{"n_layer": 13, "d_model": 128, "n_head": 2, "n_kv_head": 2, "head_dim": 64, "d_mlp": 512, "vocab_size": 8192, "activation": "squared_relu", "norm": "layernorm", "norm_place": "pre", "norm_eps": 1e-06, "positions": "rope", "rope_base": 1020.0, "rope_fraction": 0.5, "qk_norm": false, "attn_scale": 0.125, "bias": "none", "tie_embeddings": "early", "parallel_block": false, "extras": ["some layers without attention", "local attention windows", "paired heads", "exclusive self-attention", "value embeddings", "an embedding shortcut", "learned residual scales", "skips across layers", "capped logits"], "init": "normal", "init_std_qkv": 0.0276, "init_std_o": 0.00541, "init_std_up": 0.0276, "init_std_down": 0.00541, "optimizer": "adamw", "lr": 0.00316, "beta1": 0.95, "beta2": 0.98, "weight_decay": 0.054, "lr_head": 0.00786, "grad_clip": 0.5, "warmup_steps": 325, "schedule": "cos", "final_lr_fraction": 0.0, "batch_tokens": 16384, "seq_len": 1024, "doc_mask": true, "train_tokens": 110200000, "steps": 6727, "dataset": "wikipedia_en"}
Each number is 128 + 24 x the weight over its row's rms, rounded and kept within 0 to 255. Layers, rows and columns count from 0. Numbers have three digits each. The size before them is the row's rms in percent of the matrix's.

# k: layer 7 attention key, 128x128, rms 0.121, rows 88-107, columns 64-127
# q: layer 7 attention query, 128x128, rms 0.124, rows 89-108, columns 64-127
k88 086:094133178120132138142094112128129078175133071117136124135137112109088088136122103131130105101136123081140152121147124114142156143142127134149129133159099148093168126092170117145122139145151149
q89 087:122096105115151114133163158115137132143153116130136159157157113131087143112201129156131215126113154103116118120140123104111128158110099131147122138097069147088111130136171132168121115147151134
k89 086:146132137147172107145106154150141116126099135149107125173068111145095138141112131162155138166115141147134144108133126135074125080154144107101126115152128113108106102118153157075174127131142079
q90 109:115122177089112140113115101117125122117101153154160123125130125139136118123102145161138122102193099108178079152100089104140122144127126123142091123162158141106120132124165143131148137143114131
k90 095:115143131140127123139141130126116117144114116148103108121128102105085124102118142136091133143054113116131121131138137153150144144092084133146156137143141165080157117117166103113088089082153139
q91 107:110113091109156105141114125127114106154120098147134145123158117146105107144140135152109131146170145118143170129141111147126178124126108141145142151130117117116143137160113133116179126140114171
k91 110:138116106147108137131136135126168118115141128151100129122098099140148146106131091074110115142117159090069139147115107178130146164141136155176127127152143104136167127164166109107182163129134132
q92 081:101132127087141131125109096163139128150122141159148145154119130102144120141103143149107094158131148150196160126168090164151131097159142116114128165116168157160150118120098172105101147099151089
k92 085:116111167130097158132129071129126091125143112141123129142095121163137199117124103105146120127127139106106177156106115179145112160174133124142112149148161122141145148098177134163150150131095152
q93 103:127173132137129122135139123118141137111105155099096110137122142085178107134167133138140126117117121121142116126137133119104153070136140103093134162129132118132167137154127121091094175117162128
k93 096:164108156152079109104122095082137151110147151094134099130136094103142128118157145119154160113130152109078120106143120144161124188117128098110114133119143151140112182129146119119121120119119159
q94 089:149173139138119129139119138131120149107121128179125129093139167140098114114154104136136109123133117109082105133134132091148170076096133127119101077112138149133129138131148059145112142179163154
k94 092:181117117115136125082090129093101088140123127123136104183125146144124139089158153110092096135061159102090128125141168136121173124119111117156132116121110129147151128127153113127089120139149156
q95 087:099140163116101162121122120122137116124084122079160138129138100117135097150169125137104100168125161125129115104120067112121152134137130137127114141109067139178112125155103121097132106127171166
k95 099:142161139158089136124137117100144095121125103163138149104126092122138184105124120073145164135101167120101171134156122143136101185126144155140149125117129116104147128134131111088161139101119134
q96 081:099136117174139157113144158109134113109126081059111144115161109108114112143184103142114150164151153132110164127087122127120132123117084127124160166130085113134113126140143134116091152122132158
k96 086:127142125165103112119116127135138146087125146137118135138128088127132105107116135127165188142141167151116115109147098112108129111133143140108160122114114145118128133128116179044159167160092121
q97 092:128074111093088123133131115139122116151149174144163148135129116140120125136093148171094113124126124112142113150138114159114103181152090152149109131112122107144104144103139163130165111102165127
k97 091:128107109125156137166172141150142093133135108132113163144095107105144155122123115192159127136145108137104138141099112108116103134122131149162144150123125088092165119128127142130161132108145092
q98 096:140135126128106129117133143134135122142112148118126110119148141081162108156113171114164078130120096143135074101086144110112141081167160105114147097143136154175103117146117085144136146127136103
k98 084:117116155142108120103128106122149124142117133097152123097154136139132080107117094091136113111134116073085137112114176133167140173116144158104138150123113151157139149130123105187121116120133184
q99 095:118140148136098140139085135112127160132114084091118127103138113107142128130133178076160112153094116122141149113127128120102166147148142163142131109110091108158111128164098091139153129150102160
k99 107:113137118171112132119173140106175115142147140139139127097128165155131119167085118081127139116108129112107156164109172121130109178113124111123114125155112108161132135129108074124103140110110151
q100 083:122154150109148104167149121129131127103142112121089134163133126080098148147132161128197152101100133137142133082119110111106152134123101098140145142117099112070122120177132108117090147116107168
k100 102:131136185143128087144124127087167156101111133107160101136145111083114140158169115146120123114140118128152128106122077105132141134136120116121130115125141115123082123169138139114165147130114139
q101 101:125140132110140136183149125129145155106090137103110123183088097125134156137082148149158124128114089152178111125099114114157141093123112096098108159166161168093175113127113166063083131115126126
k101 093:139137125128091120159144120089137195120136143107127100127136154109143189141163118126089117142115132122123117133123138157136136099156126111152101141156136138120083114179144112169132127116122146
q102 096:102107126105101119135111091122148110132122196159146146145137137137134103132067158156129129095160112112195111153124113152134116131106088144135094157102171142113124134122137144123151100119111123
k102 095:122113146098110140143112119121109080133101124153091118140122095136103127081119123167123126148088118119117153110152113149116146149157116157167126172147124160054116118096187108143128105118166125
q103 081:112172181144115154114086147117114126145147083160159111133153108145114147108149090098166117126107102132093126124125094102136154100114150140148099103134118150135078126154147051166113124168124099
k103 087:143119164122121113120097142134096117127103119153113118149144127157073162147145136109139097115066152159176109103153133065114119134132124120108137087109122148127112148094113103086080114116163138
q104 090:118144118137099127130137120092120145150131143133119128128126130117113128164152115151156141134146155071152125114090142151096145156121092128153098165125142150085088118181168119110173143120162127
k104 090:136125105155123120129159141119128119117122152156093132151083071116140131110101148129162113161074123178087164123128127146085139147117127129142126117144181124103094114130124151063149151108091118
q105 097:155121126105109099124145110160142116134098195129134126150107136142131133147094107153086108117175158172125101123114133166158109132131113098095132128089183141106157127123102185080134116107158161
k105 103:148127135099139137150108118120100113140143093141141119118140134120142149085121127154097141130156126143091150112101122125126151093134137150162148140127124104085154118115169144166162149151124128
q106 089:143119161106132142111106104140153095120106111160130139148115156080163114124116136123161130102137075165158138156136090151144136140174122138143131155153144155155098137113133130159108123138124096
k106 087:101131132142118124151079096149104116140134153122102115132123148097075114127138124147091112127168099130152118100133087082118111127140122106112148111139129138107126137077120188130137136101144107
q107 098:163110112118151107124121121131125146187120127112134118123121129134099110139116112155140105153120127158102147119137142118101132078160154083141134137101102151142147123134138128209106123120094136
k107 091:157115126153124119112154132153147099146112104125154154126124147155140120110108118109150093111127110105106153125128128150180148083139120122138109143143102138194189139166111108095110127143126077
q108 090:130134133140142106119130142141150164137150085165134159113125154159078143104097121119119139182094155090089134121144142144139153073127127122124161140141136120144132128104165109174148160160107083